Part of a small language model's weights: width 320.
Each number is 128 + 24 x the weight over its row's rms, rounded and kept within 0 to 255. Layers, rows and columns count from 0. Numbers have three digits each. The size before them is the row's rms in percent of the matrix's.

# layer 19 attention query, 320x320, rms 0.0355, rows 19-53,82-117,146-181,210-245,274-309, columns 0-63
108:155151131138135141121197104148153117141128151110112156139167125125122187152139130063121106127126183148086145110142131148138095137143162156130131165118148157115132103167166138133080120129085143
116:131099119126166115113064160107095119122114121119124094133114157122137100124107131184129173131127073102131130147124157114135174140130102111110136116141130089109152169095101107121182139123164137
082:121133139105148130137113131116132130126182124125148115108111104137129111114134150171127128112105119127132095137109094129107161128117088106125131103122123106102118136147094115126128155151149117
098:094144201120097121147109120108083114117182127133153127101099107110130089135110144172118147086078143113157131137098110100143157113115071161112170132139106134081126151136131103132138143135163095
083:144143124168143147118129131128137112102085131107162134139181120107143110159133143155135141134122069072133163110084123098125141116143102140130145146099106090141109187122148098119143127088172126
103:085127145127121135103130129175134153154134154127083141078109112143122136131115107090139104117157168150144131148131095162166106121138165160116103176133147128123144120135148159119131085108129132
113:176162110124115108159125118085105111119113132124156108137127127129170135139122152175138146110117061135123153116129129133080155145104122098113132103125122114144149168105141096137164131132137124
117:117114129135134089131103162125110127113102117100147098142143116132101126133134114173130137148114102104172121124159121082098152091129110128116138091099131132106145155144132123166169178127126157
104:144105170119141151109110168115094110106124110122127107103126138184129154101102137118140105149096137133129144138120125151090122113130090130101136160157100131025129140120093139128130114082123160
109:178138096160135135105127109127166143155153134109106144146159213149102140124164114128155184148122140133126181138162109161100176137128140124141114131118126152136132122134114133130128139147116155
105:100146160119148089111144124151122092101143123123095109107130134098150074155124171138108104106121116084110118123128109078156130118150083115144126152128140123132136169149134172062077135105140136
097:134130130164163153169122109110165157156153146122134134105129141157179128096147126121142153135111121164125125143082098162105128137151137145115144104154129088127104102131106100116156123161128147
111:145113108112115091107121103115094100143149127142124143124096102105101130119109117145123087134140102122113125124121128126132123130153135139091110133142117123149110131130170121140141172098099145
096:139115121143142167125152114103096130117160129109092110130104151104133077099122102139107148130131164177166174140145132110103170107082137103124133112114117121139157110080118168136117185105161111
102:118123139131159140131125132115085135079102101147118094115080134121152131197070136129129134119139137149107135131100143105098138128103129115161120155156158158149139148135077105134118119144195115
102:085151127087147122124174132152096114138164113090155154096135117115134143090162114132113129139114117105126114122140140112149075113155093125106125151123161119091078121091151122126173150112098101
124:125187113127089142139112130161138170150178174165106177122138132122128154100150113123102112140138129153151161146166145135138124143119121146110148136087110147127132096116115114136113067150128134
105:125159186119128176126167132139116148130141152099142100136134085168144181154102132158150110139124142116134094138083134112100093126130107125080116163129143130097144096125138126106150109128165123
095:122154151087135113116144126126100133140129136086162123078067101140133136120121121182058138152130138166125138143105141123136103128137140148087133114127131066138090100112129118110156158095181129
099:118103111155111157161096109109117170146166136157171126128095154123106086134123116139161130152119134109121113125141089131135151104127104155098124114178140141136135084175154118165127098100180113
110:117142149119139100158088110098116123154121119161151121172112075144141101121118117153137129149145086148165145111113091150118126130152074133178145151138110127087138122076145119111154087098132156
110:089131169115132103143143146129120122120093151137114112165102139167110117123151156155105163138144143148156104118148126132116080161119120171157095109098141063140132123138127125118146138129140135
108:105135143085106126130137145103125119104086127101122140114125128132160131142083160111090123152149135164114097090108124150159107122150163125137113136086127095117134140100131139116106129139149085
098:100101106140143104162124123136131127094134138139181130127106140139164074094130166149093153102117133165125189092154126102117130139148119093106105107133124119112081137174161125122069177137154125
107:107116132116119121117145136142111147160114120115107110135128180119122099143156146135126126099144086095179090117192143100163118129117130130153099098104128093166176186121104149121135116126082118
119:137112094104095155103148090108135138155135128172142166120138136130118107120142114110132149113113143161110131129120094126092085133095159110109108134146137174107145126107164120109116150106142120
102:125110149176111147110116102084161133117128144106144126101115145097118142130118111166142106102108079092130125171145163137083106138103132153093096156109122125149112140123128115168167142135160117
114:099131138156119124108088079096148132162187162149136142097172132074122116164137084153137125111123115123135136108132120104156132138137114141117125166156088148110137141110122084108146129156120125
116:170144155158143153122134163122160146157087088138130149134145156160132215100144068099114123125125132122131145144156127123124166131115143088154140131101105137143129095141116113160129092190105129
114:138157164122130165143130155127131158119146119120151117112062137107154129085141155123104114125132115142151107118107123147153171119147139107143153121092139095119151138109128136134118138175160090
112:143165135119113140158101111128117141143133135114106154121128075121136143153126103138144133105148119114119101118069134145122142095111111128126154101126133148078156129142085109125136165144124067
112:122133119126139110105121139055142076098148146134147159185153091147160118080146127117119095142150103159104136108121110170165086158105145099158095166138144123137113113148189195122130159096142159
103:137137131152133147126135145126120145087115115105136097110108127128158103164123116155109125140152137131148152151144176122137172094122128101123125118152115124133145141132139158110156134136137134
113:115136106118122126100117110150141114158142100161105134112122102098096131099150102093152131136124153126130140160082073147131130097105154132087138127129128136147122088140161122149144146151164099
106:125119130110135119121152129092093112122171130108160158117126084095135122123148106152098106130167084110181126146103100101150134153153147128125126129108107120153176140133144096099197120134125151
064:163128091118106142090159108181121101139125158134132126114150113158129192151161109084125124158120147151144120111144109125094091120088137109128124134090151121119133118192116116089101118131109149
073:204132115136142136126155107140128122166133155127139115136182107121098184134143115095127135141140179117136124122155109132103106115126145127152115138140135132153096121141142091099135110127121127
096:070110088102125113149092140123131139101072116154132135116111163137171081147087119164125122130125088108141136147123139147125158139151164147119148124105119142108176153097115139124150118131146142
100:081120129122131115139116147086113130115145121149136116138093105123139127144149125144137128120120121109147116110099146121090146136145060134096141070100124122099170138159142131143096159144150170
103:087113144120101116122120172106082121124125143153157106144074092112150106152154104150135126139100117100165152129113112121126128154121087162110169127104123147104174129139142082145141145165158130
111:074126105121106137146110142152095121095116178177139142136144168129156080152119111141130123128110088114135153128086101124140124134138122117118135081064118156113173165144134096107137160136135154
101:185121137108150136155164116141164104147129121100098132115147137151125153109112130098122126112138163168116100151104107135121133113100149119135086172184115120165088109131146127140126097123106075
111:099146109114113116133119136104114134138148147147147136118115159120123113132134095148122133136118096087114164121154132116130138138143106115116174061071105153104180149143122123137122136115137155
100:139100152116172123137131092118171120131107086070149091135127159176099133116135112139103152142131120107084134098122132123070104157148135187138079195153137096133099145148078157101117118142156146
101:135088164145129158128140146085129139138122136135126076134156106103129147126184079125144143161098126094162101120145137180152130105100105127102134162116114152110120156108169097122165123147147136
099:121161109175116130096145137117108116128138119155127159172154091100138113168163182130122180090118122124135127127153166119141147154140079091124147085105134136068150129102172104141122148125150129
100:088123140130117072177099181118104102121121152119137133145083094071121107195133125165131130104113154116140152142121112119132138118183079140078162135090138126133173139119183127133124123092126152
103:118106078127159162112141128148106154160164153107092148133131156131168135123095124100154133120121174140141144133101116133085140143109170138109165079168112133185113122165151133163122096092114085
099:104100088087132137147143132147153127117146143115109151129122194106143108143091120118114127099132141108112122105130109149167100122114119128093106145153130130150122118126137117109128119098145151
101:125119116119139118114110113156122122126069140112139093090148105150146149168171095169094137151164117102172111135080125161123139148137174142141111171112155114135136159110129105073130151143088127
114:119127143128137118142143117135122110144125074104079099140084184140097105121106139120153123112146134148106120110141109121102103147129135126188120180129149121140095117123125116092113116132126108
115:137121076169161163099142130152082145114156110108171120118157174188160151104115104085109132154061134132148123157178063090142123116130122149116087088128140112150083094158143142127144139114114109
104:180180151140166118097117121144165128125118123094129127129152145134097120107140108110136140147131132125104142126171121106123076120149118188143083160149109129116122104158138153124120097126148112
099:127146105106160123128141070144150113121108138131154128090123135154171107146099137128114163105127084076134137137097090109127099142123148173083103172123137142156202121138155122095128120148149170
112:112121103107134110125159141141139127153138140130140102112075080147167123132109130125118117051142127138133113106128138078122137113151135145105064119137153124139196140148135105131097096118154096
100:120147173132112122132112115149083134121154154138147100124099052141145131123128128153138116147165119132180137153092120101146195122127072092120147110111150117129154139130093108193134154134101138
103:110148125090137117147093135119146119134151169142101138143161102071150070164097088131131129139132118131141164166091126127144151144121112115086129139126133154130227120125136135154153133114118118
101:156160153095145100133132081155150145160083099126131119133104141166148148113109113146112134115159128132082138105103176134090097188109146135141122132144115097162132139140104172132117088106142131
102:077144137131115111132151134095083103103134140121146124136121125098157114129112130128138139100120134140110109135139140113151135143160157096105093119119154109125153147149145131134095167135173115
107:080126139123112101176139124138149131144147144132170126149104193094143160156123085165108133109131123089121153125107104140142145155152139116128145138084122129162142136141137087125105124172128158
107:131117147109124103136123114134105091158125107108127111122102156163120146088147158118091112095126120092132117117144154105085090130128131165150140101172145092127091160182076186131118138122119141
098:170168142138115135131126108110154134190154136119111161136154136169112189118154128117102156104122149145121142104091150141114140159106113073152131091114145146087130115129127138171103152151154194
103:168113148143176158104117121146151116134119099079151127124153166139128144108110131117184111160139128142103120162107108129108109110061123146116114145151114140139076111106133124165134099149138124
107:116146103159144120147125078105107127163164122130151172143167102135134146135186101113138154167099102115161112116118126139131173137103139083084140131142104127132112112137111106133166134158119133
118:161124132135134128125113101132154127141140095138152083142145130192095177096185090120121152177132115161122154110152127093135113159138106098138120118115137125128125096141120153116115110170166183
106:175116190113154134136158100137166114139090089096114092113079122176111206094130131111107116174178138139106114118130167123139116137146135140137130145131140142168104124094112134140092159139134133
108:140109110129119139139129115138160149137143104130104116149141151122102146097147130132157151164112146131125148132155108150136104159107140160142112134156072130151130128161096118098116124176147059
097:155173133141102121089123085073117052097133163112140136158117110157147146090129121126154106145172123190121153121090107115192086140131149064102115119104131068077109119158126169140154157125129163
096:123132175167137131151124142106134145112130110136171103167135117097089136149145139163131143121099119115072115147172168106133147132147154098113150143153133113138149153128112074142143123141127136
101:179096146111143158169146071141130118116102084127129115103139149145113136103163126133108145114140165124116142117129147133122063124116145150113101184159127117152130116137108144124122134157130121
107:157163109125184101115174112093130103126165113069118160133151106150119136077154130107113126121123115148124134144119134147091145141176107057187104084131133127137123140165099129171127135093123168
055:163149185134115153132122122133111131144090136088134120124114139163121133144114133121123139107109174143150152145134161118144073162124108121156087119143112103136135139184130113138165110138162131
068:155116158154141138141124106122105128145081110099110092145134138142143129146128125099117114105133152115125128103147141136142132150118146138128105151135125118162149139152148130130150109141155096
071:125100113103113081105113128106136158102137107137153109063164151071115117155110146151129146139150092141110100157100139130096146144133144106139126122119119124132147138066120139085104152146117114
073:076145116108124121103137130069137115123187126159143133153087092063137120138116130137115159112116127114109152118113111127105141116125092108115152101124106158117150139167119111151112143148149103
089:121137120136080121142151106112140108147180122118173120109113097097133139170170105125124124085115115115138163149126097093126133125125127136134135140129105128090188137119149148132087140121139135
086:102137124112091126122163132098117108123162151121143127103120155112110084117118115164138177103121094127093101160102093069127152135126142104125149072107128118127122117126130114088121144153123164
092:121103117152110149135138154128110138128109130110108116139149150178144119095105141072113099114146141151139138115138146153140119113135136140118094153164153098167131074109145165119122094105133112
085:126133123134132140086135125095160160169159065108135112093140139123083135098079114126123150134096085104074131137116165081110095146155119139110131104146108116116129158136118146157137168114091112
098:090123101116128148154124104117117138115083110183155169156099128066126102154138127166111117138105120140158138117157124086163151078112097151083171115087069169139157153134084119061142112184159148
104:081120118121122095124137127093130124103141184121113170128145141087089164122145118130138131168100137128117155150169124137177094123118116116146150103124113129125156143093117096177108083146117099
124:090135114167110102144097156133136158111100097156133148117122114087154112196131114146151123148122117112151122090104139140123127147121100161088172120147098159136124143087171111161127139118100130
099:121100136139126127079155139112088079146131138101148122116102091135131069149093109133123137125113134120129099187091104128118176089151132099082120153105136132130175118146147099093173117127136129
110:140139142155125115133131115131123132166125118120127123087133154123110120126150132123152095130120117124148129179121114140089140149139143101107118129179140110168092138154146141170126116139114066
096:128144157145106139168132124193149155105098103102139106140091111100101161089076125144101089139149129150091114074144106117163139145149103166150120150112136141118131148088141163111110124127175116
106:094122069140114128089108127083108105122159170153103148136123092123170084155171085136136171138154138150150139105121099154147143147130146120131145105128104127109147142162147089113106131139120179
115:123175132134149119165143105123168102155143140130136181151101159069105127116166108122126157128139124142120116136177139139133122125103145168159123138131104107111152111134112097128111131108146103
103:169120140146143116124113067084141142093115155104107121153129114131119115156151112133097135166120136126097115150109137156138096153099120113114116143105117115121126152116127106110127103138153122
112:160108105134112136096128158132105127095094114132062089131158126139144126127143176101127115112125122187100112091175175180138109109091121136131116112182124118171146118134122134120155118120129131
102:121153067102133115141132153129122132143117155101115152144104153144086142128138150157130111160121156135126133144092125140127093125135112134106157129131140156118114171172159147091185118144124159
091:110117159122093138146157141114100094074112100106184160101090117140141117138116156100110096124139176146177115117140081087154125079110144152112121131151137134125118104107116145138095149193170101
105:109128140070153113164152083098122101139155154089155105109116125152121132120121151128124172105131114115121157158104147147084127138101131125183126146122123114081131137112103146153121153136145119
100:121114091121131103171177131081129135089104133124116114158101149130120089076158129118105116142152117101129146137123120134154096162103126162143142114133108116129171141148088118150120100145125124
097:163135064131110144173132161103134147159132122116172149170151152130129075096146110107107135110150160104112141128145114154123118113125143122079143110137102107142152131155138131135134141108118154
095:075080142161114120176179124123104129109147142128167177122138119108150133121123120106125174101111162127166097153128112074186121101136152114136122144149139113126118065118105126105085131144153131
099:124109121123115145114136113119127079091116136111162158120152131143144078154131135114116157130135139149097141148139100159130150093129161096105160123131114111124117145117100090120083099166102106
099:148147087106124141071130142162158116135171138141117138170127104182125137110099135111137096098127113140145167114137113112113135129139142136134108128130120140138150088180120140074119153131133126
114:142151087082098122080136164113161083165140123071091173101159140196110106139158141128102135124154112131135126125151134177134166151154142126116115076118132106098126127139131135135090142108080113
102:153096125121123100115144108142129136116150102104145099093105114169124110108132148121124128095146129117120133127162159136088090088146172153160109084092152095127135104141135145132146148125129108
090:118121147113092101152091089136132144158120139145116093131128078103146080167134098133091181134129116123136151116134135106116143147145165137099102142104118122140124144110141098109152106138113098
093:116155136075104062124132093111154102120142148140119145139129101154144119100133137165134140169119099125101141126105161094079132134129164131123115124109109122123116138116093122130133155129142132
104:154126103140105149148122147139134144083175110142116123096118174135111186108136123116106127133144142153086114121079095137122094157100109114154120135133166109176141140131156132146126112126144127
097:109107128123144109126111146119118122104105111109086111091164090140100196133104117115175153160135133141129156124169113124146126141108131121147140140152146112149083108077089101095080103122125090
101:140127135096190137132146098128146109125173165140120141103115171142129131105179123116089155155098141117108164167129122144155133156155138126116151098091144099146072146108088114133114177143146109
099:089124108142166128090111155148105117083116163173104130123126122107139134169111159147129104161117151109162108094130126097122152107115102126159164124126121160155144115170126121112125094135149122
093:166148126152129170115130115149139106114143142146130168128164138125136130125127100117100116162127084169150121165177103121148150115096151138073144174121110133144090113122073149125093122149153076
098:129095085147136159100134126135170140118166111140141128119126156126154086129156131110134104125115139124116152138092151168114142146150118114120115126119108130144103127156144118134130111109069127
080:151125114089075167163154086172137111145109132143127142110105116113102143118154142121109106107117096139107113128118098148130116139147105124104146121098151135162169101167180170083114131150124111
095:146150127117094165142183102152147099160131156106118120150136150136111163166143138068122108118140145149111152130132141128137136141130113111124116124112154140130141112155158178107092119144138088
103:107105139154191117128079123128107131114138075140147133155132121097142093120091110150130160134104095108129102127115144114116144105118144122145139151139128146110114153110098069148157112133129138
079:106121129127150112148103140113120159113135131144143156119155104095163112141151112139156124109142138118149134132109107150111137126129147050129140109094106139103089174097099101165125185133135121
079:116095161102122156119099160117064143127131117158128149081087158083151121131106161135101123108133123101160151166119126128144121102141105132129130161109129149084103123122139086166143115139137116
098:098115116133124126119080105168148127126116133160135131117164170119135094177146154162133131121126078084144137122082112112080147112150127093118122106127123145110080174095143118148188114114101132
123:149117125122116138096145124154137119171115156094123138103100128176110128110086147085097145113150163184133108131142132140136112144164149166109107144162144129117175076169138173115088094111124122
118:097143109138119118143099107077101125094138111145160126131135137115109102126144130163143124136115073085123142123129142103121180121102114150121158102116116135136121158124124084159200161144124130
093:114134109172126099143120119130119143125131117132158088167169119150122129113147089134160151163098098131111102140167108085082163121113142116109127157123135133124179155150139129128145115129169135
098:135130117143130120092086166122162115149129126146094125104141135101181145161133133109115173117110124113139171143147110163126138118137144080118148125160116139094139154091123167135116078123155103
108:120146114148155102122126102163148097130118131131122140161147157148128111176180131123112148163100131115149153134151100148164134133128139079147121145108144144130133136137101149125062136129134114
099:148139201175100109121124127122139123132133141124154143128125099128158108141138118098108086120120176081162095125152155125140130144183113130126138129095134152119141144151139162131132152098115162
102:137156141132167077112138140088115137125183133095116147111128121130093145114130156095124131144105117130125169114156149129148149111169109133195144148151158122093116099153116080138136122109139146
101:114132117103100069128150088080078100156150134180096166106088130125085136086146124129106116112180121160098119166130140137163111138153150127120127124104146135140109119129154096142139139080119170
103:087110127119121134084145121157139112161105081135160098161133107135134118158140101128127123132138123106152101168077115126111094105157115106123116150119153141111141145122124138081085126121126128
098:112140142135155141131123080129130098121094119102120100154136164115137122100111112112137182115144171173077129091093126123066090162096110116201120162164130129124138130116086076165119139127180093
100:138144129125154106162141144109077111149154106121143167124142135111127135126100109118111108103119159117139131133151126120118138124129161116076097139154140129116097131144134129133122182128138122
110:140098145142112143063139101130144109146151161112119114152149146112142107094095133114105148114141165111133124136150129127130167152105151132161116161130146123093097099168119136122090097133119060
105:155136123127139152150143117181128169117140147151115112138159100121146139121082122135138133151135098150135067164110130134134149122094152105099142079141130110124139139121089140063117094150135105
111:107153133099112126132136126122099125123149130123143135136100089116146133090105136120099156105143103156113120125103150118097134132139166100099110151133138110087141108130159072147158118129169124
102:128144136073103154167100136151118186098153135148124136160113162109136082143111119144133151166111140126146110148106118159127109105131075146101153135125120131135139127106123124165187138119137124
115:145130125104094120104071104168112156142131136136115129143120135145194092120138120132086129103120103108149118121091126177133073106175115144124127171087131166084184093110201132142149110114112132
095:113147130153124136182112095166152157138101157117129130126124154136132144105158141153117145094102145151105130171136103153094154133131122175126129154098108121133179140132138134127121078147160077
111:138130152103128149130112127069117120113118131116151099105148125119155130139078145146131151113164180136093139072114092152102113159139168109120105143130135105094159158107121111148125156098146092
103:065119135135117116143126121133165144078115139130134142133127125092139108103133112123159128135148099111151159134140183096162149127152144070151116119125152131135073135160159087119090150129090152
094:154089139129114098090154124137116188115136108129113117144118155119118142125163172147152109115130114091136138126149138155120103148128147129145136136103115118150115164154136149151123155106096141
105:168153151142187197137135118137156183126140154131120145155115151125175140135121131122165125121150152118125118155117136141111121152098131118097151155157138128140070124118124142159149161125108131
109:111124133139127109122111143102105126130134137107150163131133161128135112109109134144143155125105117112150110154139125127100169168134145168124136140130119104151149134119096101162173120111149130
098:193140117173093158114096117183112104181166143161162153142158107089136133151131091120115159117068110111133133144105123147143125134153117085075154139118131102149147167146145081106186128132125156
106:162151147134142124100154166123163143147138110151130118141129125178148176156113101132102120101111142164119132112110155140160158156104138109106119153126111158140129138116093164100137106161145159
107:142124157148167139131131140155176143121167112112179166108089103106123100091112185086134119108138133159120117110121140095148108116125147132153103148136144090105156124146129145144070095145134100
099:136135143190118143166147135091117151156150147090153140132147106123130148128141115127140112100107168107104081115142129167118134123120110152141161126124100117145174090152099133121108136106141084
102:065134150097122074112087144099109097087108137134102127162133089173142134128165094148166133148132130128096121115123080148114096149098150155148135116124139100146129114087137145141179160125122165
100:125125132135122106099170110102152130148143125079148100119157134171134112177142122137122147143179148135122136125126180106090105115119140085121105129192141086103159132151090121140131097124142090
109:134116084144137144127152108135128121124143137149106151127151098094119086112148090085103184112083134150119151137110130125101134098133126153082101162160117128157132081125157139130140147146117107
098:185139087133152124099121153117135109136108133137119094145171103119142149113151115127143157070113128120123133095170112150169141121105125123127126099126144121129144139148099136146158134089128135
077:135156133119107171144168118159144074141123140163149121113150074127130185089123128110120119107107132166111140105142100131116105121138148148143122128115138154132149098108140146086118134157162121
084:170132132105112161116159119169130124151100134135132128120159092143149158108101115095150152137119153153108168109153151141134108121124138162149147142078129152124131108132135128100113123161141095
085:098087126155176131130107100092156132109157116109144125161116146118111102179154128159128095131118127095143095143120144091115107119114111106115142138190137112142127157161130112148127158127103166
065:078096112147153160145114124120127160138133143125115123111101157125097138139142123131111127118118125110148123094154157092119134122114080099126107089182122134107073120147108126134133151143140150
084:129150106140154150117105095089076130142179095117159124137115146104110135137081099125121136100130122126106125172073162103112131115127170140132139139127152119141171109175178141161101211105144114
094:120149137147148140141107076125130139116127127102118095127147177123103087147139127164137130139117120091139107129109150098085113141117111127142098114152150117072106130090143092132121137115128182
097:146156147117098136102139173134103108124153132117118136128118122148109131110069127090103147107144132154133150128100098159174139134139166162120132162040140141146178087134142148149117108094143117
092:106117109117138122158121090114147143110109100104146127124125129111126130145176134170129088118116106094124112146150156115100118119115076113146172098179105105110086209134111115117168145120124138
108:107107123117137132119069112116149130111145135113146129147131142130181118172145128170117143154100121120159145168114090093129157134105128118136161133149146169162112176123111102160158136141127133
085:128136147097138150163126167120110137131107123156136163137145124165164146077090126139141163105146134149111126125055130116095105105118155110148126137135192129083115118122138112136109097104154126
099:107126103157132116175143114144144129152130142101121141136107110111143131140174143132183111163095142129088144140197153160146125116136092143135113131176109122150093134128125128103088111183133130
105:146101100130157128113127134150191094131135144101095149131147157128149124177134121081104090139066116139135138130131128135133104127109139126091140129166091134158068131136133151124114160120157144
102:137092163143143119137132088120137068169107154091135129121117130098134119126123122134103114105106120138146113161091117115127134126153159098114172105103133117148125158145095149124100106129099114
094:146110121134125127129125119083099143104172140143135147157093101128134097153098155141106115108156131129105127165106086137123129115131128129172128164127125148136188138089142137133124131067139118
101:156139136133140119108123139168141133125114111088085110128081178137120134138128092155136139067166157158162164129120146122132129122152105149155074123156148145130124148144150122106100155111092160
101:137152118122091153114135112128128147113072145117063148112133145145137087126165131120125124155136133155125139151125114132131124149143125092097120119173097116131119131146095105140102144135157083
102:122112143129127087164216138126099106132133115109130159142139152158132100119116106140088170121134145146155104113152157128091075129113139134130122150130141113128145139096110169112136145092182116
114:116155092147106139084148126156122067122169086147098127108136125137112134125133110109090121148154156117135148126094167158156150149113137149138100169118142159134142098139118141109124078125180151
103:166155100150107167150150144089132118089100109129144156164124133144135133115129150100127154095117158148136091127150134181124092104140080128138131139133143159158185123121131103105106168115194141
084:137141128107110157100117110094147091157173130091139128112096107097131163165105140143088152096177144151123119131092126131128108166130176131083124132118124114128167153123148128110146113116124108
103:176132122125088132157108111123108153125135147149167136133117120122100151145150149121142092106148158137085135119147129143127133121147121175117154134137110128104160116169159143131121190164110107
097:136145120182137145078120166089141127140101100089175145110151149123130141110101131089134129128150142086135111112088134137129138144121147158151106126123165150097151148121163153154144120126123137
089:115129083120087092098088101087134121145143151119110130167132181110141153176184127149127128115129117096107159161155104132109174161131128112083121120139119140141110160095149134143149123131056109
097:098108155123113146152085114112132096147147155117071097107149092096136161168100158129147095168131134109124095141138099179113144138147132134065087137102139126099109128067146125118130151106127070
107:073112151096173127174163099167146099100159138116112091136108120116123133145098162132128112094111085158167128138140159112085139126086150124120099150157180102142099132147159124072113125144124115
109:093126130150133139089161162138106147131115118132108137156131153176113159077146140094159144147134109115133161104179121119139114134142151116113146117105121077125127126126093131145150127105097137
103:074117131132086141130156110153100127117135105122113117159102100128127132116163116117109151101148160123136129125136172113110088143099147168129114202157141108086116111147117137095138127138148106
115:124117094171131152106086128131135139101198113148151144134121164128095108124119103153128149131114109110170130123093111117098167141114158129097157144150123117134133099168171104153168148106141136
095:164134099129091096117127121131134081117142138112128178109135156106091138148133075128105138112101119099119144132148120128088089097108130121097112167143108140142161101150181117130121145118151156
092:120166149178133160130137114131143116122082130138127137140146097177159126092106144130138171136113163162105139101162148168134110153132113106157108156113153117110152128155101142129124108148180073
097:137139128120134113137125128127119121109122117114160135109121122119100104141121145110150092100122135118081126142098121172172108085162083173073158137137160090126147113143145148166085129105071113
098:119118094123138098150148174150123074078087121141066126102124107158127093122194089150125140129119125111181163135143141137141176124089078148141118147152093141150168126142127139123098136126171165
106:079138121133146156142120105158146153134157133101127124117118150077118173151106132144099095090130107107174113144072126136108103156105146153152098164202127106123111095098155144097128127151123137
087:146135125152129117129101155140155133106098127146106132086131124100145065158103116149150106131113108121097177162113112119144111113139122098112159117133108122121136160131096118145159096109117153
096:161104137096113134083150090138098114111110131122118119100120077143160143129119114158089145136145091132129162097133114111124178121119127159137149126106106134103124123140067110145100077137160132
104:122123120135133117132176172135117135112136133088166191128085082137161103119115116117111125114125129103132095116165132167138078104114094127099141106117128099094130126112142101139166174103151161
# layer 19 attention key, 64x320, rms 0.035, rows 18-52, columns 0-63
089:116103148170117100127147151118098142079078110087137089159120119131189130154103138151118129103121111106140130116127172120140133100130115113094096150132133077111122173138136097147128138112161158
073:124150144136143156164147188148138126155103121127153154121096101145154127130120115096120108106102148141135102105118130114158089139175125126119128186100162136122130118155151152122100125107097144
079:135157103130131102131103116098117139109128136176129151149171125135075126151144086147151144157097090119145153145148127102124157109089117107116175103127067166083129147121129105130166150170136154
094:152141111133156117144106105109131158110122153154097173141195167135092106125113127119145126144133132126121121164124146069104151077133165136148148078136106135120110158126123121136153151162132101
112:149121111138109121121091086104134119087139187145146140149182152077097082161101128144129147130165102150143158128134100100146155132115088127142102121121120162096129113100131137124149134129132151
068:129116096104130139121104129139126147114102177161112117130171155112135137150094105150147141083152120142178125090141159116132131108129112126158113160144123180149086124101112124139180128105117086
053:141119172125148142100164145159105104113142095092152090139090088158123156111135149110119119110128138112098150105154135144164116150099113128079126136141151110126134119167132127139113119155128124
062:114108093176152139122107142097146095117133116157144140140155154096091106114155115162134146137108114116149083118138144149109146096119066125117138093138123176138108166092141084166175142137134103
081:140177129112126119118166152125085130139128132153103120107107113141133159125153118144139148141130102138108143119141113122143115137136167104097152122088117148120191131122144129117142105167142150
096:169163118099149096098127106106128125096119163116117170118148152126098085173087112136135094133179149129077132146140148165134121095166098152127138125104102105158144149095134147134101149121119136
097:110160171138086151152121125172154159117128103137135163115138124101153151160084110111103104104166118122107075156070135101151124140164130162151180136128108148120111129100151115135116105065121125
104:103125144109158157119075085137108164153145133152151130123175138133129131100127156138159168101106105123133161142122092105087135111126188085155123136124156115092119085134085125119118135157170067
107:090154121146134100136143113147145133129121157148149132101119103116061112147092130131130072112116153102142108165094128151151102128107110152086137158135089104111108163132178153114135131144101103
098:129096130153124131153097126168097130097102080132170108154144144119131112146144128195173168119095076123155163087144123078134095111123126116138169092149087167123163123150130096159165124149170130
104:139110114133125109151115111123165134123141119134108115092124112117133170153142107132137150109149168115114158090133091111114166145088166126132162128148103145130155127150122114133072079110130119
111:136150105089141098120162116097147151125164101128161128155126121134107119159159115164141143174115100081135162154126149120171141124101146111073158081127133134089149170112153090125150132167093172
110:122122129139143167154064140103199136123130151134126129140121077084101156132105151178164110105098104169145139115153130133182151154090086093153143125108071133140078121089091096151156092163146097
104:155102129157137129122149154132142156104100080125158149133146109107107134146147144132163114128078103105123131141133129120113117099101135136103179101140101138121143155104100096127151142146150130
106:122116068118140105097115138129128108153102113075117116136148133149122141138126164166159101087170123103108145118129135127104156104115150106136109157126141126111096170172152101165153143103106129
096:105117152160154117110096140137115142083089113159154122174148126146098133147142104136162119153105100105186164123162116082182134115108118120111131097119130149095105132112134092113155126151119161
104:114156164074113129082135120132112109144121132124125127158122138104173101111145165109074109094127163107133118113157180103131077122150144126149101187104162135118094118154139167106117137118143131
110:146116107137175135142126098121136109083193124132118110129110092142120144122129145117156119111126152095153106108125119115139125093091102119153137100147109105166149094173074108110082141116162120
096:120090162144160157148148137134127115108132109159146104137124127138133138123114127105111108150142126113145121111122101064186133100108188137123121115151171079124147111177120132075107153141123159
102:153128091145173148120126164138126170094106120132151157156142122133105115136109114130126136115117107132178117140119167099147156108120129152115127094116093125132092119115103097137131146152096167
106:152132115113111177086125125120124134133108162159124095129135114147117124131150130078152128123132140115122126145165107139174081146119154124114141146114107152105151095179112062152155132119160117
106:109122102096184118124155145152096100146163136115136138104104113170107139120143128092118129147126121172119154107152101116132164139105169120111118074176160108127166086133109155107156181114139132
112:131122132094160145127128158123100129100105105145126132100138127143108130140124140147156142139103116123090138124153131106116175127132113117086141079137108144189127147148119092111143127161131148
106:124122155091092124153157155124100093127116157085161114086075122159118124100144160131105128119135107113102130133168132159155099113151129153127127146095146122107123128108131155156072133148126088
105:123133139104103138110113123134110123142128191135116125154155109096119141156124137118089134084168180137158109133108129166144105145118132137133125149094168175154099135091119139143094082100155102
113:088126105094109109126143109136118084122132143125088182110121110166085147131178101163134114164140108064136109127131133115111133145191192151112150110105086114129120170143135146134140153109126176
103:121146123121131120135128120094123141109114092149140098132112118138102108142148097151127111143103133095127149119110103121123106129110100111115137124128096138109140125129155139122159165127159156
110:111137164104074111133167123097102109127123116127159130155124096107129129106110154110142119104163125143144165164102125162122101114115116117098136146168170120124134154130152069141125115147098125
107:142114114094126170151095150151108131130134104137116122066093159110157108145114143140139112099120143136155121151146163125117091102127159144170137122084113124142103060134106120095130124168157077
100:126130081096142156105108135177140146125156164140136141137146099123157100101130121126090135123162152119138111149150132128135114113137112132122124126095194144179074106158131142132113090097107137
109:154170133142111070079101136149110112086079113138124094158147121139105119152113107125160127165101082115133129138145192150136163122128151107090148126141115162096179110134131086131179098120151131